Weights of a small GPT-style language model, trained from scratch on English Wikipedia: 3 heads of 128, 2714 steps.
Each number is 500 + 40 x the weight over its row's rms, rounded and kept within 0 to 999. Layers, rows and columns count from 0. Numbers have three digits each. The size before them is the row's rms in percent of the matrix's.

# gate: layer 2 MLP gate, 1024x384, rms 0.137, rows 968-1023, columns 192-223
# up: layer 2 MLP up, 1024x384, rms 0.138, rows 968-1023, columns 192-223
# down: layer 2 MLP down (transposed), 1024x384, rms 0.104, rows 968-1023, columns 192-223
gate968 097:565497448495564473433517518554513459532519497433506477431528597478529594457455481537519473570550
up968 095:524454466556518564456389479498490523465469505556422516432515576476524529498431488499528496467472
down968 096:535559528461582526488506540521527545508425426414507549481476596546499546443522486444457473507459
gate969 092:510609504478545511538549560467572474474454527491463467485477501558480430562528528467441465412466
up969 091:469497458516536485455498480492494510510536507489465509454582474475486452501474517548482519456481
down969 094:487486588497532500499550453548464452543506484470504465471492482438511521525463499519503486510553
gate970 104:525500421464505501515486469503495470493502517536430430519544495465493514501536441466494528524546
up970 098:510530533513525418439513557428494495480488526536440529499541436564488511536452447526584535474491
down970 103:504519534478535512447488532540539539498496476467428537465491495496458486529573414552482556517480
gate971 103:524515521416532436474575538567519490503540521493489512520509441417491540491520456476509511553456
up971 099:471513537457522463490475508594471516448501558482457502514475470423482515435511557615480506443470
down971 097:570507427483484585482485507510413518486485504441496554483529480466544500485523436485547438433511
gate972 096:565500534461528447447509586491502518525511539506543460472529416522448539532472439504459434526479
up972 097:474391568526497523612485504465475398478581469549465487548506475486533450487498494460434496504537
down972 105:521413484467481470562496475539422484484558542509494490423484561511522517455494486497492534562534
gate973 109:541539513475512550487535518461440506453464519486569481496481558472457543484483475436510492472420
up973 107:479468459480533480514473447512576469556457464529478501570571485454420532425528459474460571533481
down973 104:578506579498506536481529530541406576576457507445465424507567478502550581427524467586491421447547
gate974 099:509510454477445498424512506509441458487454536519569489513454449445518468516485488518480504571496
up974 104:487488473466486523492527501474488481468444520566474549489437532570499546481522513548435500518468
down974 096:529535537432487518528524498504534555490507533532539487492578477525525449534500454547489500529501
gate975 098:532539494462519499453509539460532472491484490489468559444492473540459490463522478469503474503580
up975 098:482442457445447531554507448526556486487484495452485490450548497499516533516427557516516564553461
down975 098:487542482532468581458467509526469438495527469471557526428477463528541513474508455474491521490525
gate976 110:518468457469425520481462527475485486493478472523522578462520492524528487548531486489504465469443
up976 110:513477531486513476474561469508532561482482500496449482543455477475526538484457555477351551504487
down976 106:474523500409524486461544490519554521536511539507490483503532527497493505509490475489383539454496
gate977 107:526451530476483459541545539584472464526495543489488451468517536661559507530514533449514508487464
up977 119:532565472507509525489502455518511524475506405455491520522520460373533519446451471500429517516470
down977 108:492496482493537512437514488537487498403517510496499491507516401427530525378491554540546550584466
gate978 095:473469449509487526508389496521569447533475467497486480515534503532580539514500428578404520541499
up978 099:530531451573542431406556499497470468502576478466499513551467540498485482597477496444510506476505
down978 099:501528529471454405494485536561548473476519482565503473506535541487465499521473461539507559534469
gate979 093:420463504469527523509505513512484464609495536488476526500445550515522560513414539438536441537451
up979 098:522524556539474506449465465482514547554554484488502565467506570528463586470539458530481530534511
down979 102:461490524532523469456518488552602526570507509422522488552454505529457477463460536438492598496482
gate980 098:489460517548508468524433579535503508458445573495473487555536549474487488409441459480512511519559
up980 101:510505529405550493478459480478459448492524474526520541457408426488573509537459630456489442423430
down980 101:501531503529476504521463519537506453440519468505460571534457545443527462536541483512508524498560
gate981 100:504452524528549486585467479507475462532471517426552599499481503515464530525544486549556514463535
up981 100:425505502476499548449514527545447453506486459483522445471534426451454541485402509501485491491516
down981 098:524533476482468494498473521482482499592453562462546508525504528423497477516494475505550513469495
gate982 101:505476446515474480463454422561516517447542498546497481477518524491514511455426510530489432542490
up982 089:490525536477488499484460566464525458441508500485533515465520461465499553452488562449513539628501
down982 102:482449541482481484471483458497481541485496504498455514465413540462502524482531524473495534512426
gate983 101:563442524446535514489521522459489580522516451566485518547479482546502501479466544499509527460475
up983 100:517535505451462484469517441497493577472559482535529486494493453508516488559502562450498519495526
down983 093:486522402443544499550520502512532405465550553503468490454464567557494432535543406564570480561489
gate984 094:464463513526543477495512536492527559535568471454476525438526444504511529560520429531484507441530
up984 102:519469488570507513512557500548543545464516483446457586456482469475444525577520530520550419513556
down984 097:489508542499593502460516543505564447530497535498506512528514514501544482421496514527513561495460
gate985 097:430469473551419534584475515435475478517591478500597511517482471503439596461530454519508516533500
up985 101:474450511469543570472508464414501482530464498535494523491496471526549526506518534499513459484437
down985 107:500486447510554462398490464420468473486502507503531520538538500495561503464448493448555449469482
gate986 105:517530473517450478478525580607469517498521546532496561527447502475530517446608468497430502527436
up986 103:482569484505568537527455477500482522508523518495549467504465467508456515463407482511483559483454
down986 106:536505451493557489530519450421454550524483525394508496495517445411559527507486502593543526489479
gate987 094:452570419479421505443512488483480510474444459487489480430547514432482394494478564502516487525501
up987 101:476516490493513461443520497446487464454516482506465544553503465521501526463527484492594521549470
down987 099:452517582482466532541442528461522525482555452550551482535467533470509418495501548521552480514551
gate988 095:482499448520537424488471508548471570498494448476468550424457542523477537533509484574532546541543
up988 098:508437478505514514477565471480504455460612485459474415538566498431523501441482494501471503473435
down988 096:501507534509487527501495495554470464498406466458504450527479536529495471476517555486488477439585
gate989 102:533509514448516503498478484532535426506547432556518499539414450524530578501558539537666464521530
up989 104:511537493506497513525509464448552525478455528442474507542530516499436526551584500492483502499504
down989 104:487538493484500509513509443443489505483602537509434523438521474469546512515461495451468451496506
gate990 099:500540533503490461485533465408504568450527493481555527510518523471456535463478461504515523510541
up990 099:461462473559493456544480474489488520462489465478505565465503537437502578488528504528493484483578
down990 097:527595509535504453570507484487543521522457460552544482479536470562460468504510533472507494486585
gate991 100:505527445520517493482506532494504481538498525430497496504507526450440563509500514548486501486468
up991 098:491472491544490557521477479500501541444557517594428534501551552510502475551511523447595576449479
down991 096:488528500586528524519506504437433512436538523522508473514468595446466480447511520531445509428546
gate992 092:406525456514545516444505470529461541507581552495455508521479466429496480526427557501486492498500
up992 104:524559496631514434541554448567461494480538493493529466512453512517481487461427518497445482525574
down992 095:513475545477468577465461561466600541509481444531526419552477495498509512443500486465555482486544
gate993 095:500506482479479462534477483541449528518450571552548512464465514523481504506481471493468476479503
up993 093:560509491405511462531470540513458470545466536527490525526504499458509542512525488463449529451528
down993 100:483532487457526516468473483554508480519495510497521506455489505474504506534435517423569508504502
gate994 106:396554415472482437483501476431493490538504506473483456507479461569493497505558463541529416525502
up994 109:440542555479488523479483533414495459525472494474488504459522477509532518507457478552504451527513
down994 103:528524496505551516487496480416511512502495484492456393482448513515465574481492445548461475471514
gate995 108:534566575468507486483555545479486501454516465441477497517447521530460489477451487453461507586484
up995 099:475527476569461477547516569425436482498538443538565548600529514513484541511550465395468550476460
down995 099:539449419511541498501506493567522499576498556534505550553493436489500509477573432428451492515479
gate996 106:520477500578472543458543618508475533515532470538526442532535443502505508514498416460585532523487
up996 100:499442497459546449480509447498511521458548497534517564542468540506454506546448531490469531431545
down996 103:560520472572505482452566577494437470567479526529525489502505529527560503523519378510559445522521
gate997 105:588468499533504553524472479432474495441440464430491473514555439546526509497459515517500562525526
up997 104:512447539530592477427505472554480503598508471516485546491528545498504450489483510544498442483484
down997 101:462467478458472538482407525457510510553531422494524470504496447468501524421551539521517502584515
gate998 101:510502539578499490461528517538541529543476497505520484432545499527524477526530466529464543468521
up998 107:569457485455492529511502519513488464462545536507463538474549513484476514453479477470549549526498
down998 107:506490591501565552517492507519558451516463518501554542439462472549548511469563510539527485501491
gate999 110:541480563457547481529542563551524480501482454532549506444546497510513524443517494438487418531526
up999 106:493464502455451508461430541457551551543534494526476462535474469486530537443542497468537558487493
down999 104:543562412526502556543506532534501588449486535526517516472458484544485490461544540537464494505525
gate1000 107:450479533475494500428434488593487443440423501497436487469425505478497438351480472504498507499491
up1000 104:489425529423558462474520459511539491624515519462551514514566465568522508555461469489499502465484
down1000 103:456518538589500457551466476467478461521478500448503504503454478535525491492537482430479556554465
gate1001 095:542515553480428506476444466502517506555493509531469510460496474476485434439513562525501488543531
up1001 104:508485495456494530502472474464548537442458563585516565464541521500463472503491429515417413469489
down1001 100:454508502466518511517554462509548466584578448466439545451468557518510504505500405536412392560465
gate1002 096:539548541489506412435546528447565352460518472538442570570528553438474478557513422563456574502512
up1002 094:467462451464532437448480437503485474483534507511460451481493571473496521480475438494443562556494
down1002 096:456481471467502420547465496432450490465544493509481464481577570512467528459540487494582545484485
gate1003 101:540489558537469508504522575487484525420554517477462540526463532471496568504470473496457436454532
up1003 103:501495581552427495491518518489502459404469493549472517476427551358502418483556491558480507548445
down1003 102:490522548516469507521441459491552516518575495458491534456515480480522432532538476519489557515525
gate1004 094:532509494513457506446451514476494568499541477497450455487505434500491473514555538509491445512446
up1004 098:495492425492533547533486503446506448455498518414501447540469546531546508472528576522504497425529
down1004 102:513504586482552574599551539517473559489499478503518465499530513538518513501525458476513498520424
gate1005 090:468492488461533489521548519440560495478476478453540563549460448498473494526481504485440563526491
up1005 102:488518561466480556526533538483484498462515536494537524493478520510464481516467452542534442513519
down1005 101:482443524478514471465529510432496451492470511436513503494582537553513514470506450571505496508532
gate1006 103:512550523492516545414506466575506479491489503473448493513541549427544486500520479515511525527444
up1006 094:518538523578556474445594545537521516546487519479457475488483507453495484498483560438489508482477
down1006 098:518442542456591505526482502481483503517417519499586429468479487431490492552495512548492485548485
gate1007 101:534475527507421528477530571503517499472540432512496496479600512476474517527531561479535468444555
up1007 095:505533500444495516586455511468526497449506490536513618478519465532492527581540459514495570428543
down1007 097:473523498448539522490491518496514535515497472536556450500558510534485464475494456449505594537486
gate1008 099:513460532484520561488477465506526514504595529507513491513511544510462455497470484505497524509575
up1008 102:482504448414495614585473492416459427458491475530456496586555467486488513514561574479461560512514
down1008 101:472449460447446496491523506448507498458505474501483496548567469525479453504484498462470436558459
gate1009 101:545475465562496455513513531511469503499551495381509476536603459531532437401524505566486429525558
up1009 093:489508511502599571552443497405477608564452457559502535486479517565475456513467501463496506494482
down1009 099:472462418424509474459497475494504630459503549502509514453475494489577507529439469386470496531509
gate1010 111:537451538480525509468477494482500501430447493576438546465507517437556445480559508507493576570573
up1010 107:528488535416456454431491493491471527554495522469495562486555537498520485520475543529530512484517
down1010 100:478441444477468527490513447487510538435550490501514566465565447476567505541517421471489511448484
gate1011 098:449486450471526504494533510499493474477574529483494553519546494476485478489473481457528488515540
up1011 097:490496456426481445462468544443483530445483501469533477565522499428431438457475483503508465503476
down1011 100:548556521489478506493421495498508462464478484510575541505513482492509531540436507483565503543449
gate1012 097:545573516533457519547453525521417524496499438485505475533459475456564508490516518478463463508474
up1012 094:512548509472466494548508558418457533540441476465548516500432456513504541481481490516492477476559
down1012 097:507528426538505490472537492502487463518496547463504519474500552533526543549445531542531538414497
gate1013 109:513517515538555544492560489520504578533468499490504536527536509576540507457543532490501578444558
up1013 102:552557534484454495433461521483501520540524501582524468476481565510494462478438499474466420478442
down1013 099:465524434499496410467544546482455461558462487491489579484518473501485550473531532490490533558473
gate1014 094:491581505484529457458508438537418519458493495496483391524505509542470491514517583562537498433519
up1014 093:452510497520542523535527483544441512452447477524479492489469521487566429489511548437625469448490
down1014 092:486528457499521512532499458490502460522529471560531524492509488495517457510461503421522460539489
gate1015 105:464471474478521502524569428489516480486410502465440493508502564575524479485536517520502447458551
up1015 102:549475492537488486505538491512532515492488468531501525473494536482543526462509507532485491436463
down1015 103:440507505494445520445510518474539452476530457456534508476463484473510532525451530534498479470486
gate1016 096:504467547458552494450451476455470500502514499500484523574427451438484502502496462577527493479502
up1016 096:514575510477539451503517470525523470471489511506434514561536485532517468519441512516535507523428
down1016 102:526475528531493542476593460545421562504552516491509473517512526483512517540451520497572477555460
gate1017 099:548533515534482477538446512439484492460514525462522522463550541538571400511424479472462553484495
up1017 092:510530512474479500475537432493548471554489492479564512517578515469535533524531522504514538462514
down1017 100:564528522390550469508455425557477480492492536506453459537541507543499521555476521547545544481490
gate1018 104:546542452502485550461492436538507519437409513534442543490519507480476624580507443486432531526565
up1018 101:459537470470490522465474515540539509475527471538495486488507476461597452412485507485550499520467
down1018 099:534518470566546524524451528504524498416536552450498511514494489592475505466467468591557528418553
gate1019 105:506564522491492520523465480502475515497431477490476507476453484485519449504473531490462515511508
up1019 107:532488553474432563498491499464501470577511517480514465483490454474506452476529490457453544475558
down1019 106:486437486538468538524412464477519460513570489470461494507392480440443432460478519545433497463556
gate1020 102:440541518542535506524470496472497458491549543502494466510537476581566575393502510465447417477481
up1020 106:559446495506500518504458472561471476487523471473499544484506475533521536396518575493577429483434
down1020 102:519436511528499580488584513487500532520508495506469489503494521468546546495597512449530512415532
gate1021 096:499449530518532510470466476460553502556518503550591501498491513518488468527577526487509434461479
up1021 096:505500465544479509544521464501503445507495451500533478461519533415393492564591570476512518513455
down1021 094:513494562482457503456481530519446514439581486523591511550579599492497492514530503497539424503461
gate1022 099:494538509561491461483529450487554557437481497482575548501492590565446494469475517493452423542491
up1022 103:474565382485515453441460537525485528496474490473451577506473526526498451459507417511452492514446
down1022 101:475521489464532449499585473459465533382435547498498475481500478481552525481501486513522439493399
gate1023 101:567459553505528514476488500528517478502568538551564477563458498438527507489527554570493441502513
up1023 104:511374472586499539504567499461553490503595433537554486497444492427488506500517470577469516513520
down1023 101:536569493488484533452475485487457522526497457446486470487469499476550549489522482426478476555525